Weights of a small transformer language model.
Architecture: LayerNorm before each block, untied embeddings.
Training: 96M tokens, 5838 steps.
Each number is 128 + 32 x the weight over its row's rms, rounded and kept within 0 to 255. Layers, rows and columns count from 0. Numbers have three digits each. The size before them is the row's rms in percent of the matrix's.

# o: layer 3 attention output (transposed), 128x96, rms 0.0968, rows 54-63, columns 0-95
# v: layer 3 attention value, 128x96, rms 0.0889, rows 55-63, columns 0-95
# q: layer 3 attention query, 128x96, rms 0.0859, rows 64-123, columns 0-95
# k: layer 3 attention key, 128x96, rms 0.0886, rows 64-122, columns 0-95
o54 105:135164119174118126091080137114185119148132115151131151126118113096135130135038081121182121141123114099144130169094046111190109179144145136144137161086124167132074114162093097063129116175119094102139129117171104130102108181084048153122202112140164130150152198116150124129124157160128089119
v55 106:146156132091117101117206146214143114037105111145173137129146137118102158098115152114114083158108084162167114119114076138133147127113133161106173153091127093117128159162096133157140161110152079094131098148069091152143159102077086173148079096102132141163111139083148101025113128129121156135
o55 109:078125116135089127193177084080144082156167103141134179183144141126113149140139095151071163077065099141136144128120139124114112094141116103090142089137139139099146137109113127143145221121099103160161112160147109155147155166123098136155138150105130089165149124139077123173205120119067030116
v56 098:110071100146143134106114064118108178072198112129149146103144162102095145154121118110076179103070119135120081149135143142145110072107164210117133083124127136064128217135146127151107176092177102187152122150114124132157153182125112127140091119143138187152157100103116135085109142098090122092
o56 089:113080131135099120114128119146144067169117156154061140090178191174092096134191157128131092072145086118108113161137140156125092096125141073156180193128130138126140172132157181060120088115146156078164121079112149143141181085185113098145153129085139119146153159110071149156127123112117162087
v57 094:121111107136122085112125109124138176076148145168185141126141140120116148124113160122177083185163165147112112081070125141073093161106150078196188147140104132123123079181130124128116129161094097116096115048082122144123176157121087230114157100105099147084136148106156118137163135105122188137
o57 088:133060155103134118150182086163120180162141161126158105163125069161149105122104088126121183099124080163068145083139159123133077124089134114095154110113091089111099151079126126116120214144080100091120120158135105094114125177151159117163127185134143119134103158176126124198179132144090089186
v58 085:129138134144134083156121082090137143095144107150121064126120123094108109121182055053110118131156162144107128093137110122148095068139156128139147113210187097082073203171144061132103125135131080104160138097153122138116163115160110147117181164115137148160169047143134143117107115088163099113
o58 075:107122129133065106065136136112116123138147140110064155182076127131184131162134115155131124068132137123084087135165140093192167140155139049186123161117126168164180148069134108085115130147132147077105151153127178141064105080201107106153122121120135157140107160164087165098132123116096174133
v59 086:115087182106185103148087121111164144151122122101068120148172139127155139114103160149129184107099063100119092153114154097076120139138114191107123136139103124134129229070120123169106158114081165123153113155075125077112032198125128140116082135151147144137152148141132140113102173126094094100
o59 072:105079123132149150107200066135166079139087137066114110084098114170102133139135117160145164146151100146153144137143163102108132174107131109165145164110176060128099110113112154176127070084129191148154153111152107157170183086162125083100076136120126151125159138154115078096108099110099215097
v60 092:148067158122168178155127112138169079129183039139102108097078117119116089100198159109115108104153083131098162116149113142142062072171099165155140122088150127129147205106136193122102141093161159113183125157126132085087093180168151158127118132121120173133146149145097084118165122127130120137
o60 100:165133115150160145038148110094108135138143141157058140091099173155120118207113122145129098082103154111173103101146118123153069132142158126181123171156134135129125073140054166124124101147127154108108125148153097201153196091090112141099098135144118183148153092171123104113108103132101167057
v61 105:111108104162160131105103155136129136163071137151168129104097142069086150122164124195146120113108165120102102057156070106099082107156165181094213098148158117165072154167125066107070154152133095144177117124078136167131106126120120193139170146129103082138151124160114149111077141106161118113
o61 107:148106130136121115188141183101127143134146186032060134138099158159181111156114062168112129077103108168110089140192117125124153141157069104161114129101118057116189152096104142138128158143135090087138102154109134114151115127102144141141089114139083075130131156108129123139205181144100169144
v62 088:132124119106150077120071155129112133118129129086149140072196179117096137151144162095110174183080117098058123172128186121102168185157082120104133147212154130124138125140135125109133164104098153120070142166119137129167124129179133111134083173118100124096124050119144132191151151147063135095
o62 094:159088148126147152149119156102116086174081083098158101161101096079106116094126115142210113126131111149114155118135166077122143168128089123094192150127108130097075141182136158129136120120165147163101106070085111108147135180149130090074118174103161175153154212112132086043136128125144148161
v63 073:052150183101151132135108142128097126101074159108144041131177141075090146146152155133156125152148099093061105111089058127163178176135186127125128117112072121140132145113133138113128144161108089141134092146089156086131147084138158173163168071140144141130077099136186106180156151086110112142
o63 054:082116115110137156143115120135146141151121125153188088108168092131156084061129088164095109159157102102152140113139073069140101121143096152151113097139138087177072170121160092152172187106130115182116092075144096129197058175123105131113170120168081110145149162162147105189163126144085110150
q64 059:140109102111100085106177100150098148145109197165093142082079140138103107143148199133165161154108092158142115122135209184151094130119131111160094132154099107087138122115099116096096146185159111160193109179095117157115101132150148145124158140189163173050063105159104122126165114134137177112
k64 072:170128176104122087111164089143086125118161152155121147107128137186091101144187072070135129196125086194177111111142160148170103146085161109066104110072147126145132182136129093094139112103120119153098109109158172151155143165074097170178049109124154149151100115156162130115137128176113158116
q65 049:127159147118104075149119106104156180175116101164092095167102147049117106177107119134121102063140097137168135171121103107106181106106124093154158037155082150116092084124084173142133109138196107148078158163070115148113169119167169154118154097124134116064126126111109152098145107131085157132
k65 059:148086171142106085097091135126098163024192157126119122130124102075169141129116115120127151127130099134079138170161114150121110118140126143218092109128112140141067039106158178145130113099128109197141108132131109097121098096119144144123150074145215156159082149153109099096121158130155141146
q66 037:120105126119146149131083115125074099111143052141172085137091137124149166108103103129105149126104152177084110144167101148089120142154155200129095137127124134189104126117115129093119162110092157168111114086184162083147139042107092132148072051104165104195112086116147147072151163138171136155
k66 052:138204109167134140123104107195100092162120112056136103134085165147137114119140157124063139076126145160164145075119121093103088098110156134138152207177126100083161119169152172118159080195072141093153155150122183124137142125101113117152096128108126112178102070101165126140115119065115151121
q67 045:187138115126166190151115104113140096102089139077124099180120156119138128129132108130165155067098161122086119085101152113155149129181151192094137177132169102110165189116133142137108170199109133073127113096130147082118066079171090151142142119095100062192145111111155132175139155103088103139
k67 061:146183084162123120157195116109190194096131155139080190178143090152084122124122078208143108075156145126119139096132146117123170155079152153144121137113122150092165018132104140124181107105064135106103124125098102168152152117136160117112184135106120125158125105131138143122103095168104137107
q68 056:121192088119120174115167154143137086117128082069133086146163094095136133126131112154149076072177198140115168121140121120154183124107132116098169131157155133126182125104143092126177094160145149024101150124122126142129132102164099132135100160090091067205184154170131130128104126096107101091
k68 076:130138130144087173127088121129147158125137144153151082103125147083127094128070162137198128135151123151165137158126106129137157119091068099211145077175106157136122092103037097098113071124170085131088157143133093150098141072151119124111223164121103155095120101136095097103141126144124195130
q69 032:154133179126094180143143120152147168108142109145125086123095075136156134128094158106112165141077173180132111201115157124085134140181081131157117126107108071087113128139155194168100131142143125164085076092053146114103114114115125098175112150130074140114148179144170142052189168141093137116
k69 038:097113157128153098177166159122182150156174172097141170153128109128127102178133068168080165098084114055114122096113097173151107085127156083119106166102122110117029140079134118105137185155134142091113118114049175160123189115152117136141121121125140114122126125161145190126121168144166106164
q70 034:079119072109173119118129146159105089171065160143076160123143045146127123089113118151157113189160140126185136113116130151128142167070107081122138111135180170089114095120092123140172155084095129116173116071078108120091145156114128149092152140155150148103063138146126104099123109188204148092
k70 040:168147112138132176131150092161096086124040129086141154095132097120136123086132118102197099116115099165172159176151095144138120115104112086141123155160143100170127212167112155126057163110134130144141201097099122164146177089147143166153094078146080131054136096154119086151145163126131141154
q71 048:092157131137074099112130142129120144048162065131151163115101099166157169122144104130125100138162131133129146147156131114115073177101129111143083102120094157205076124130160139156138071083164165198101105094196173122131159081100090101146077069154147155132106140147165140070119115148161169144
k71 064:088131123145130138103127106200189084146126127081156082167122146119137152119112134106089167124089168130084165115083120127083106115184152108100145164107164149087175184126189195094158120175154154057160117105149188099108118117153109134121098104099155110137152175118140164127097159059106070117
q72 030:097132108122120143079149112144124159201122116172098096094140106104118106095065108133110127135130138209152146201174134147113117148099164114130102059137105139100089140160081186167159120134143111188098060109064096119105156115121106092124152141162152188099079201148135118088152138136143138093
k72 031:120140096133108145099111112166122141132118092095140084113119107148185117098099084137124166056078079124151160138162095117118077103057135129171109126091113031125104212167144160168118118128170112123147124151121157102140194069127144087163109130154120134135098172126199129097146144061129130152
q73 039:151140206148115180163106123114120113116131080096202113119136105138133149122149147112108161104051180112112090148149129071120148099116168133113182115111150101140165137128119197114111158132151139123099185136147172077171111092112141084155112107036116080140096119124156144080156169139174083180
k73 056:143098098140139109164100203151118115137101158134125131158124189071168093186114129116121141150080110082134113117142076148125123147134115160101118138197106105143137157121082192074126187161131114133154073138117146114137101122065124108110167134201076120154144102106136150135121195131026119159
q74 066:129209139099159170098122129125172102146105097084143145159167112135150176118132076120112115133098184135081139099149168131149153141110164135103154182131147103125162113132142134101146121201092151086058137097133148107136103114099061114159086141064090059214163098131145115094093139092146096159
k74 084:124118153091091079133147163116205202156094069144141107134150177114129134127157123160177146121090138093152166134126136110120184115095093136194189133195091116138125089152066101124078116145135115076102155154070096089100145091140171178133181154115103120086101119089140155104163108130125154143
q75 048:118100141106076112078125133170113160169073142160084122123124130117112075109124145128173105137079097127190122122118169139135110130087125088124114105154083177124072138123089104172133074164203111176134107150063138107091110173179115154100148136156116210068076148086119135131142110174147144085
k75 055:127067083105107147153154128094095119145162113161130147117080085152114146119127122164111156171093133167137120063122114163079066106127164096067103104093112156058075154143182091190091158127152195182117129077171123080173094153139140150119107141151159145140090167121181114164107151120133140117
q76 038:092091128110093131144166117124164127177108115144131097102107093157102104138108111134100125111136092125164102223091146113045121117153049101202162110108118070053124130095104166120085073145131105148090097165080086117141126152109159141144193135133092135124114167145110101148186116116082142140
k76 045:141148137107161091099134098171116088199120181085125162141134137128142087122102102175117150096097079160095045132107066120126081106137164126137091133112085156174087113102100134038111120077157174152138121131044111128087157132106112121118155117097110139106050120183107114133109134149154162124
q77 034:143120140220136142054109124174104117158137103155105084145114097112146101138119135126104131124107142181200144149112146099120119062121164157154162057131127164085126106149098135157174058138182102133118111182124107134119146180098151094150148170153103140114123127093095080167137109097145127029
k77 046:130072164166095198122135200115158148170153095133134116123126065197176125129122080133145147154084121162108080174100116108133147132181169100124098045051084122130131099109122149188097093138157150183124152130144135082138107128181159140151123110150150091162089118103147121125169117143166099121
q78 055:131135117160185145075155142165090079110135148087129092141120116149187140106118083090164133111133191197123136109141108135161101176150154108082087151085155166126148171129195099080136168133118149118111119083186145142114140100156098151159057076164161125204139151149177127103132164118172146117
k78 061:137186131118134178180125140121174130150165125097091118130210108110150147146125133088132081114124123155154175153124167101145149129160149118153158179170197140091186093137087105180196106180166131085087148102117069159148086132127076145151078196085092136135125103139127109105099115127103100096
q79 045:133096111146091099097185135182131156145134115129060082115100129097143129110116131144176130120153173190167105143175202119161162158114087102191151132144097163108116086124110145112107138142174114129113091099074143158094140097172126144130149136158146167092120197107143120031131180137115153061
k79 050:132104145172143111177167075115145124097179170140121103077093154121173152105075111089088150165117091135104122195128163174094108134166092109114118166111146114161096173166135102173086137135118133201090117048095129155142153086167110155133126115154123148143180102136155133068151191078090110138
q80 040:147153158148139189117078186115196158072182116115156136165153150072150134116149090129164088091109145123133165136177103153157146128073148149149157153188157124166127082139079093135170106115139131107058152149170121157114164082124102145083079157115104076173137107144172188147147103168131145121
k80 060:113055174127075131193140109170092173117165123131136110145137099168146136132113154223105187094101124126148127157153150167119106128101112158140153152105119110152145116118077068132136076139192139060192139160115125126138126118147145118135115081196128098073138204077114157141125144116135100093
q81 049:104077145136162089133121147153061100128150153155086088093079085171112130151146139134122181143209130167144094153061123143107070132145142135132069097095113136125109161074205167139116110093126100143211084104138180148118127168102182095138152105122145153113126175149104134158154143133171149102
k81 061:119177094114128164115143160132177100167112136058189099158103140127174148123113096119137049093121168140144139099137066104109062173163149140108066090120124134162108164087127143127132148122059135126170113054150124149144121102061091158148095130104114133152127105196126188145092114100135137172
q82 043:144137147136172135128119170171184159163118170133206129112109131123143137130103093141132079108100089106112162191054078125090156114137065158145141090170126121131120157150079096107138089113095105113108171142112061135149159207062175148104165163158083100116131094119118147165170111129109113177
k82 052:104153115188136085144102164113088157146168132141115181072100087109102109122109100147126137109167121147110108141159099136128159116103154060154123137094101182117106098098131161109142141099086122160148091150147140131085125124078136146101096069107172124079044175166140176167157085144232137164
q83 046:116129142103080151159146159092172133112096081116104083174203125116104129125133099134184119080109169140109165156135162103199226166091139095135174082153121167129116090079095122127131129163172146089092127143086165137121122085201087137087133137076083102143149123125139157118149166127099103135
k83 064:138142093114100111139097099097092175052137177135156109085104167097113112165051177158129168135118138081146165114071177153135116152123156179160057122106084106182131145090098071139133119142168112141166160129137148147121124142156150102098184146125138172111125140132091127123124171151033155157
q84 047:115155131100101140080098164154141118107113106104154088132157137109181105108126129124139114131129177120143197111131180152151117067110108157135184135149126153156189137109105141099177109178145096069157151164113095179196109161066096118126103188118032108112119111147131084157153182071120147104
k84 056:099151155124102138106117146128134145164166172153114119115108209118091072113123118127130121104129112101142113175130156093167116151088067073133112056060092156193134080143072110155125079151156125181142143160146149079075098215170099127110146171125163115126113132156114129140197132130105162138
q85 033:149174128108122195095164126143159110084132117074128117207126139117158146167118106135134080108084178139124151091139125100141138153109106138165123209143140116149126119107144099075109089159098172096066157102110115097132092077154084100141076129095071094223148106156145128086072122140151137099
k85 046:068146168157176083108137123120182108171167131123145075145105154097136095129052119154129108058134148178184124070104125115140146074103144088104204147114119184088131102128126085081102110104137145129075138088078122126115175088129189181142138150116133107176130097121083133140160118149143116099
q86 046:137197135110146174144134099139160105098128151067123162192173177113119143166137114125096125111106153075136154074182099116148161116119136161091135186136180098186166117136144132097151134153074158056136161117123114131167072071105093118140088114068095104193109104120146145121067156118144103144
k86 063:125111176114142071116123086141142145173107111148137130164162152056087150130079152111142130098109125076172133132148179111120099094067106156158219094113116152123155096139089131121187134109171131129111131165103095100149149126113134156117189190164116124182190085092085125144192118183098142136
q87 055:140118166103094109147104104081097187102135136170119116146085149093152091150157078149160158128123151145162120147150149110148163113099149148122108047181061114172095101070071109178122107111176076110150154150117128194154153152103175135147146119123129101127117069134115185125189083171119189129
k87 059:155109104100148124113122139147105142083119133138160146163085129105123084143122179155087118172146084128163151090110122085131026113108115121165095211146094071126066092120136123169136129100142143142188118088166170127163178093119084154142109123106173144096112187089181156159080115166121087121
q88 041:135152147099131136192073134142150106077127107089190156167154133138160142124152134150133124116108150050106181119122112123157176105130128152107175107176163084186208103101102082104132103109160126128121193105181107098173090104136112130108135183090093051172147083106124163134102110118142106158
k88 045:161163132142096080170169079125124110129126146128096137131149145090129093117137082117124103172141087128145140133123111207148193088113053135138205138112112131108181092132096119102200182154101064106167145148160099098127141150120131117156104102188142148098150165144162094116185160141108132050
q89 031:105100165121121115150146117139139111129127069121090064210210092100138132118144109117168125118102159133158130138163147126146169107075105091199160115174134135105155112105076145145133153135151087052098150157098073131116104154146079119094166167124067106129109071115175065106134116117084139090
k89 050:112062164149134111098094101181102143104118132096126112133131100115130088146090151156083142093103092130095072129115098096181106165131150141168119110107129072104148126135161114187064160052152127227161164173104132099145124160219157127084148140149121105105078122134112123108121134128063125123
q90 060:081119159145109137115093152155222155197117112172162071103133164110101144147140098100138090128115146142129137190115114130118107166133079109140151105130129149067111118125083114066089115137118134152058169180122060116118169128157193170108170150141124145096144095105102098137143113076109072178
k90 067:135082092187106118126155171141082089129147079165110123038064206151157186114156178153160143120170121162145061151133119115134133111150137115145086149104134142099104117143104150165108116124118126143150098103191127106062126129111184116155131083115137205107103157145079138063153136137127123141
q91 052:138143077139123145140195102124115083099117116087109149084090126130163180123057108128092137120125129162094111092110131127096119158143174083068095191092173097111140157165165155147125150160087127132164108081132188101088136101147077091141080094154172124155102205136203124110131159099096112120
k91 058:191189133118154157126096133126195146138154092070149100144119142098135106160160117158077125088062116133089161105164145117144192154129088192148143152153133135111114166122115108102192107110136134093042166152110056134174138100106103098129154126131108080162123065132133078162141090126137124087
q92 052:141063144088074144125163123163169180153108125130156113099101134094123112140186124168166182132058159129142106164157136092196143141093120161177143147154110084094095114091051123109122128182145137095091099190092087122129118159181140139120165180127091136086121088144090108104153089149106165139
k92 063:167101138156114098149174074064132105126169159230109101095098142166105101155126149083230163168118089178113102153076135130118112108144114063126095153128087085130078168138151163075098126126154142169084092108139174130101116145116138139112140110137151163088155158119103153091156135144127130141
q93 042:112115126096112124168045122116108150137149202166167147126154125159100144142156173134085124155178085094120135115114084108094106121196078161116143087090144148107137144150171105144123092065105131176142151121122117147161143150100188142094169183134107088088143136094101109242108102120136103150
k93 044:113088136096177152100150159129135109159082146097111106118141168086105111154171053163124149119182099089100110137141098118158149178122161132079139043068206132189082104141125077111142112090119099078161124095144095124089176072143172146149101114143117132117145155159153148144111136178160092134
q94 041:109083156088136156175077088094144138124038123106182083138126116127102166136167123128132192136079173082138082112127105128177106149169118170086147158132138084160132109122141120179091195127082114143100070084144156098119093135151056119131119174107108097199143143132154123131131126160115092161
k94 063:133115089132133095119120105245135112161091149126147104167097112162129103141115126152167137141089129144108166138102146188121157157210096114114122121118115153118098169130136069161134109144166137140151068079022103105163112187155080115106096184166126118116132144118133172163098129170152115156
q95 042:115129125163162113150079122138085047121144132132180125151188126157155145109100147131047161084149108122113112131177065101092147098183130165102117122108153187182155162140136092118097121087151139172141127089173166152179126136089079103134118078123108127140163151083140104163107210110126084126
k95 046:108133098121138150093109152120076130161076139100138153151126124130187143132118078161095168131124116109151102132193086155123113112190099168118146134148149134110197109102140110211137121226092121141156174175161106102152065162120116123114074090184147074154127116131133140164103155161063153140
q96 043:162122118166123126181106152110155170133156092147140121095165182091130106140126137172133097084108103086099151124134121162078200063154098132131182110184116104140183114142070131152146099094191095133124156121140082103136126146127182186131184159144145093123178125100094146145205130114079078104
k96 052:155136122185153172158144132123102170133152113144097179148184121138093127129156144133103114172138105148092086122149075205106111119157095087143080141126095163164113085089103158184094121107096121165157157156147120154127131126142093134148156108180236137074106136103139068108176152169180117089
q97 048:161179149159180120133115087070084106094136092120106159098144121157130168132137122141073112120119100163099078150136083144092131120190172199054150176121170094116160135142155135160110172080058158169103129071134151132133155096091125141159075115108182134171117096118178110137131123138168114170
k97 052:107128127089147123172177104165132180110077079058086118143199112138144165078139091111103118137092119123111119133157192149116151136139158174094185148127138117074168091139121169131119184126166123124141141134082093139162194084097117145167098187139153106169149079089175140152088114073122131148
q98 053:146043114171106102177115147124111082123158127169128107082079210105131098148126138134125142046161071142131097158147091122045122124115114110193099133146049108132106137149111119126108127114158111152115071101168108108113116098133158098131189091168129107095171130134079152142142138119070148109
k98 070:074130161175145127107176107139093083132144138106118148111124097145157137149072127136095143102148168201077138089154076112051120125156129143098105150092127162111176128135191140120137109113062102108130126096140074100152121082091107099141123068127150041180165186125125173104141122128149161080
q99 039:138107168094171184082140132161140106144061160097148066147145081111130080106139102088207129155047194150154099093103116080174079143081151113149098117108128148149094096157104139101157121199160124103115133121127122115108104126187121149127110154111092105183095106136167144123146141165182113133
k99 051:159156144166094121166084125159133101148134111192124076141172101146121050173139150091151132118110163168204123070116087124141113160103154098124153132126162169119086155065159115132138138163136121158141068127123126127205127167159183139176123135146127159099050150081147138111141103076095100096
q100 057:120109138150084087143125139116131181162135130192088123111120128108097101116119162144154123152160119139158146136153135137107119135078130112168135117143063150125079101168116125162122064097209113167138140147079110135087124135150171120131146127204174229038085180108079127099120092127123145094
k100 068:118094104160110106091099126065121044075155139140133090108098116170158137115174155088122174147213122162145121122170111128106070091195137149136123125098121156136124166122197128171092140091131141126170065113169151159140156148106093119123065066159170109143121141101130138137121167084179121135
q101 051:147132134136183086122096105124074101131137175164106182094052128141127060118094166122085135109151057119182081100084129148101052134128152126079077140057154135123107147126182144127122129116102112186186132110173170126103135109127120092156087060144144126097093153160121151126121129153142158117
k101 059:103167155107137126118103166158125056107165094111165109136131105127175159091133033167114093091144207170112176116175107131104149118093084100094160175110166100105101095142098136113149139148083136083083102131168131111169143158079121123156072147121095133180139064118148106109098149069132135123
q102 041:113036143116173132126159100153099175193051166128147078146133136108082102116112152137175172137100148112112107123081135140164110126151102133123106101148107132104123195123109141126110202168145083158128107132078108113121122161209161149114209144177110166104117156125109099176164159138096143118
k102 049:132177043177118118109158125157125149152129196128064119114135102109107121104118168162131114104119134184147134127133157093192115145134124089110102103075170138131122173093209151143108145106124091184073107077144091095175130201080133117112106131161136195164121157127182118120132138083126147106
q103 047:127127085142104058116106146083103118122143188148107176070107135158113102133073135129087124150195057177135123125102150174068093119139157116105093126076116154121112094149094148137120091110119146187186125094100121121149132097094125089157135100154199200116082162130109129139087133179173140098
k103 058:118216138123135124067095110090108088117102110130096078128174149167127165083131080105161112120149161182130090098152117141106111142124099127041084102138160167110163142131103090115156085177120176092125151089113116135154115130075097095181085127071157105158138182117167100140146092095088097158
q104 050:113125108114130128067182113128090080099125127150117088094144118143154150097152119144138165111150165224059114144155155143109071169170137107104062157063132176073122174111178162118140161175109146127150114155176130158114101124117079118142088084144163130132114123161177106103123189096177112105
k104 060:205190165131119181104078119127150145141089117047139101117167125088083144169170128126176093087118127142115081127088179096149085140109126108085148096163192076126163131150122090161167132206131153127101159123150151155122140142102104149117119205093112109143122092135147148081113140118077131156
q105 055:106093144142083108108114171127173161155104117059159124134135150139080168121184126121163136114121154089131148111119202112167168116042112138160156135184145093163163087070077080122129165144175095063145145159090113120139147110154149178099148168125107081139139078092105172074128130160138143137
k105 069:137051113142136079163152121115070113173088170160131117081114112090081102084139206081109155186126118162096150123117159113097114161154079140155078094122109153122117183153105138055096160105150147165149090063118147147134118165141179133164163092155140145070120135121113167139162141167117156108
q106 031:149145136132088168188097119142111135075170088142145145150120116113145157119123158207130139102129139151136105162167065095074125099168164155176104123092112143179050096144141112132122067058145194138114112112141165131158139090108118123183113080044107101099163179159126128100147129115142152149
k106 039:156134127127102183088138191122164117139132133143111101132096127140176128164096145179143184116122176129128148108121114098101113089115140112208134182088097109130093142133200179039093088176090145083151156140166187070153125085157108091173140137138136093109160124093135146124085165091115112160
q107 051:117105108165146091141134162136114127113173157160086169104112159150070121149111150138109127115149030150142117122077065134092123122132144128162085108110110163129080078168125148110111107064159112168205128104151136156098121142119197140098177079186205145056097112135100122135153139152119116117
k107 072:131165143155168173109135114091107094077139139132174190130123127143127164148104121070064115130088136147064099106137146161086093154194175156111087135066158143122186138091149150109120167112104159190139094152163164144133138099103134137174072079134175094157154104157082147128180119126150074145
q108 051:133149098143155166080116104104086101094137154112172146103092119140173128084082141109076124101131111154096103139136109165076093116149128117109092155063114112083121162137188137116156149134116149158136110087167195118119155102062060137191081067127138087178125154147138106106143211139162101092
k108 064:113184106099120189122108172131135116153141126094141137160206094112147144160098060148169109137130139089092131115120119155140164078074143108097148105180149141161142087152132115053117044187140138086083179129097174132124136149093066100119136134092096072166133122133129125077122170084138104126
q109 035:120115137067061111124151111099201193108125133135129124121164119085079155146158096122159087125121122052116149140106157080167149121063074107184158092160118138139091082115060097156125092131146117107097101177077108114108144149156115153091126131135077154045139122125129167133119094139074139128
k109 043:077068094133096081114078054129103117090164106177179088133079103142115151132118110166152161131134157101105174149094128113138119079123126138148099049102136165167108173118164154073110116109174158160134096148129132136135122166154163089102147087167211155063130154146060115139123136137126104138
q110 039:134143104180199083158085106133089080110150120141125185121102083169142123114131109151091152137179099145146104120152084095124144098180151180077101133100153176118103121172151139166139105051103144142177149063128118194142131144089171069132119082158148133115075166149155055133124129142126130108
k110 053:092212137162133181072163144159157107121087138083118143151161118143152112074048087164078135127102118178112110210143122101130146134195132107101123135060156143085176126115119153118136157149118137138141136138141125153102107080159070175088071115100106113165122106119136137159130162123122064159
q111 042:118113132187151080057113097153100150162151153201151103046061130087154090132141189133089161117153134146151112104150173117107063123143137157129069121115091143115086161109159181117140105086133116153169095145162105164109170121111159085166138119158136181114125152164133091141143157102103149072
k111 054:122185084152137147080105180121129121170096071154162102139128110165182116072090128131140103073136133140163114122099095126122114147171113086113094137065124167130134149131106122165140108149077134087103123071222140187138160170081082175151124113149141111194154129130180094094114192121134130115
q112 036:130116112183137158090176148117105149173120136131119063120130127105152118106047124078123098143125125191153129172115079146071108136144125124148149064125107151067109159179091175151119152175116153154085092131048076145148179132082140161142144148208146170128137116118150115105143160142107107076
k112 042:127107158108105135153117110083132155127121155106074167118197085141178086101144133084138153088092084127103092140175115133142114111089158109117156150115150117105108075080127193184139087109157088179093164131047132148144171107107163066165126093069155121137088105118170133100138082130187107146
q113 054:135102111135114069184069156132100170126160127128119190181126114128124093116126088151148149152171091050162127153124135116121157084087114137146156043128109163173119085089128112137166097080179095103155207114163107109154138167153164120107191126117115121139107175101101155138136116194096160119
k113 058:114157088135092140128148063146120098111181182111152148117147161133137155095078177151115132173162118166103094136112138086116094166149169113144100139133100147115125145159188114084122142100121132158184144102207181112082070089167127104080153090140096197118106208144159109153111168088137101105
q114 052:138166112108190132161134127137135093112106144076100192156172104127079134147114097130101108173163128082141147030102071145150130102146132145075152157116194147140159111174134152130162134106058130077143145075088118145160085166073141112121127154083103103126117127100149099175059102106143099140
k114 062:169094171127126159128127124152193175114071142154115143139139134110083133115159127151155103102080156079101135160131125113134151149105058138173140094117129108169113100092082157147096151059148127136099134177068046097159059124168167165126130148115124148088184117092098122132153059139128079173
q115 035:122099112132097079168133110141118148134134158192107137063082147142146069129126192151139156096115050125191087123140142136099117108081144131154129124119094102068097141084137147122140111095179116138163089150097089154083134163170177142103168124148145139083093098166109123128204093187098189128
k115 050:138130174064174120127120111155107086084240122096130154118173142158116083143125174091119181111092096137077115096144105135097101147131173143111100186060114126094094140132174133103133142077123172128154127105123142181123127110079066114164120139136145148114126057137112080102114159171158166130
q116 061:141120129117101164103148149193170091159123074115117079128162094135157126056114104139181104115118174152142147168105184124145157110045087145138174141174150093101164136104090093138143107191176108070097129137075095096132120129161116115094127202111091124135089085084139087114156137096119125094
k116 059:138134093195105100156162127052110165141132191127074152122099128139125040113140120111167134105091107136134111125150081138089125139073132086144100131108098146087113134126064136153113160079161085165181169133095091151108145115159141170142165076148183165079103096145125110070177117123102171120
q117 050:106075090098088132119136107151122127134093184147103079124100141140139103098123159111189194139164158139179115122084200127148119143090081121181111096109110119152120125064136094110109138170181063116195099169139165168119095168187156146107165131140114132108131134136103178144198154165131170106
k117 059:172165112116187095122087134170113063122156152100174163138068144136088090184123152102116123152173100162166142095096093131138068145138141113122111138069151104179074168143149109110152116158093152130184099056131162126160125154163129121174105073141155144107101054143113123141089098175144162112
q118 043:072116154106125186031175190153158118137092123077095124119161074127123147115148093106187095177113225155147135165151165155156138130094102149125155167139163153121186127085131096143138103164137133090123153133111158148159143121142095127126059189117100086147141135160120149080166132113133143131
k118 058:115094180103073119106141087152127175167109173163191147125126129129119085149156145060150118168093162120180141108139175111113103107089089126153159103124097113155077122089107121131052102164203063156137175100114137136141133180159159171111138135181150160111072134162077156147132134139122088157
q119 029:109134095111146101159091132116044072097124110122108139129154105180092151125185113127132102193216125136118136123140119165140134147199148097126106072101111155146129100110164116178164169109077167139179153111169144150159137127093121163127113091112116069131094113130107116114053133115207087158
k119 035:102109130153082183051163142172129083108065132100147096090091172152147105067143066121129084180181180181168154164094098111145143103119153130129153075153146113165152145151114135098128102124148099134130140148126146060093143100182154157120161142073071099091133137127162149123130169123159124171
q120 038:138081135108109138139090137150085147138166214156112128104125179097107079165149211127157167118118127098118099083094135134146112111164093098173111146117087093131084171129177082120096157144109100116171102170125123152104072187157184156104167137150093156064133172161078164161131089126108122114
k120 048:035077114108171128196098140106134116171099159170105143137107125156100125205151116146119113149149122155135144098133096129159095162117157052093114095060135099185074161120146104078114104134096125108102120106153112119114079148144128115101166167118101103092155126115117145152103124221190100126
q121 050:132150147114081129131089138123153197119158090179108081114184108090153113084117108122170095124130142098108107203121174111070162128095089151174174080154101150134118129117077114197127055117191097107093169166115082115151132188109158136100156142132121179086084150092129149112132113144102134120
k121 059:109125062175122088114097127158120116055127141131116160141078164129149143123118128134102134082194123160166064152145079129130049132114153078115113116154111150110098123168171177157099166125114164164161093129145167127106138078145149094097158074175217117070075164125154122140120137097137144150
q122 050:129148081178128105161120141148098105154146165135100139150086152134122089107142128130191141080179152110155155056158181167101100095124131036136105112099079164120107147138170142075138155151122128140164117084194151093101126094132091123161086042121172127123132133172122184084118171138150128092
k122 058:139143157190110116162205137129177090105171125085141141185146100108106147137153133166101142114138161118068125174189125055143164103147097116134147148145136072122186128154113104177189124142059100071148137084158132123186118138178107089142128117068101090125133113105100089103100140137124158161
q123 070:160099083144106078152156083109080148124152142182104146064098182099106085135126193134130163123148066120163096138126129144069123104136091117182103097127055114128101093138154152129095151142141071156182104153143142149109118148124170137142201093160135159061147140168112159148167148137071162107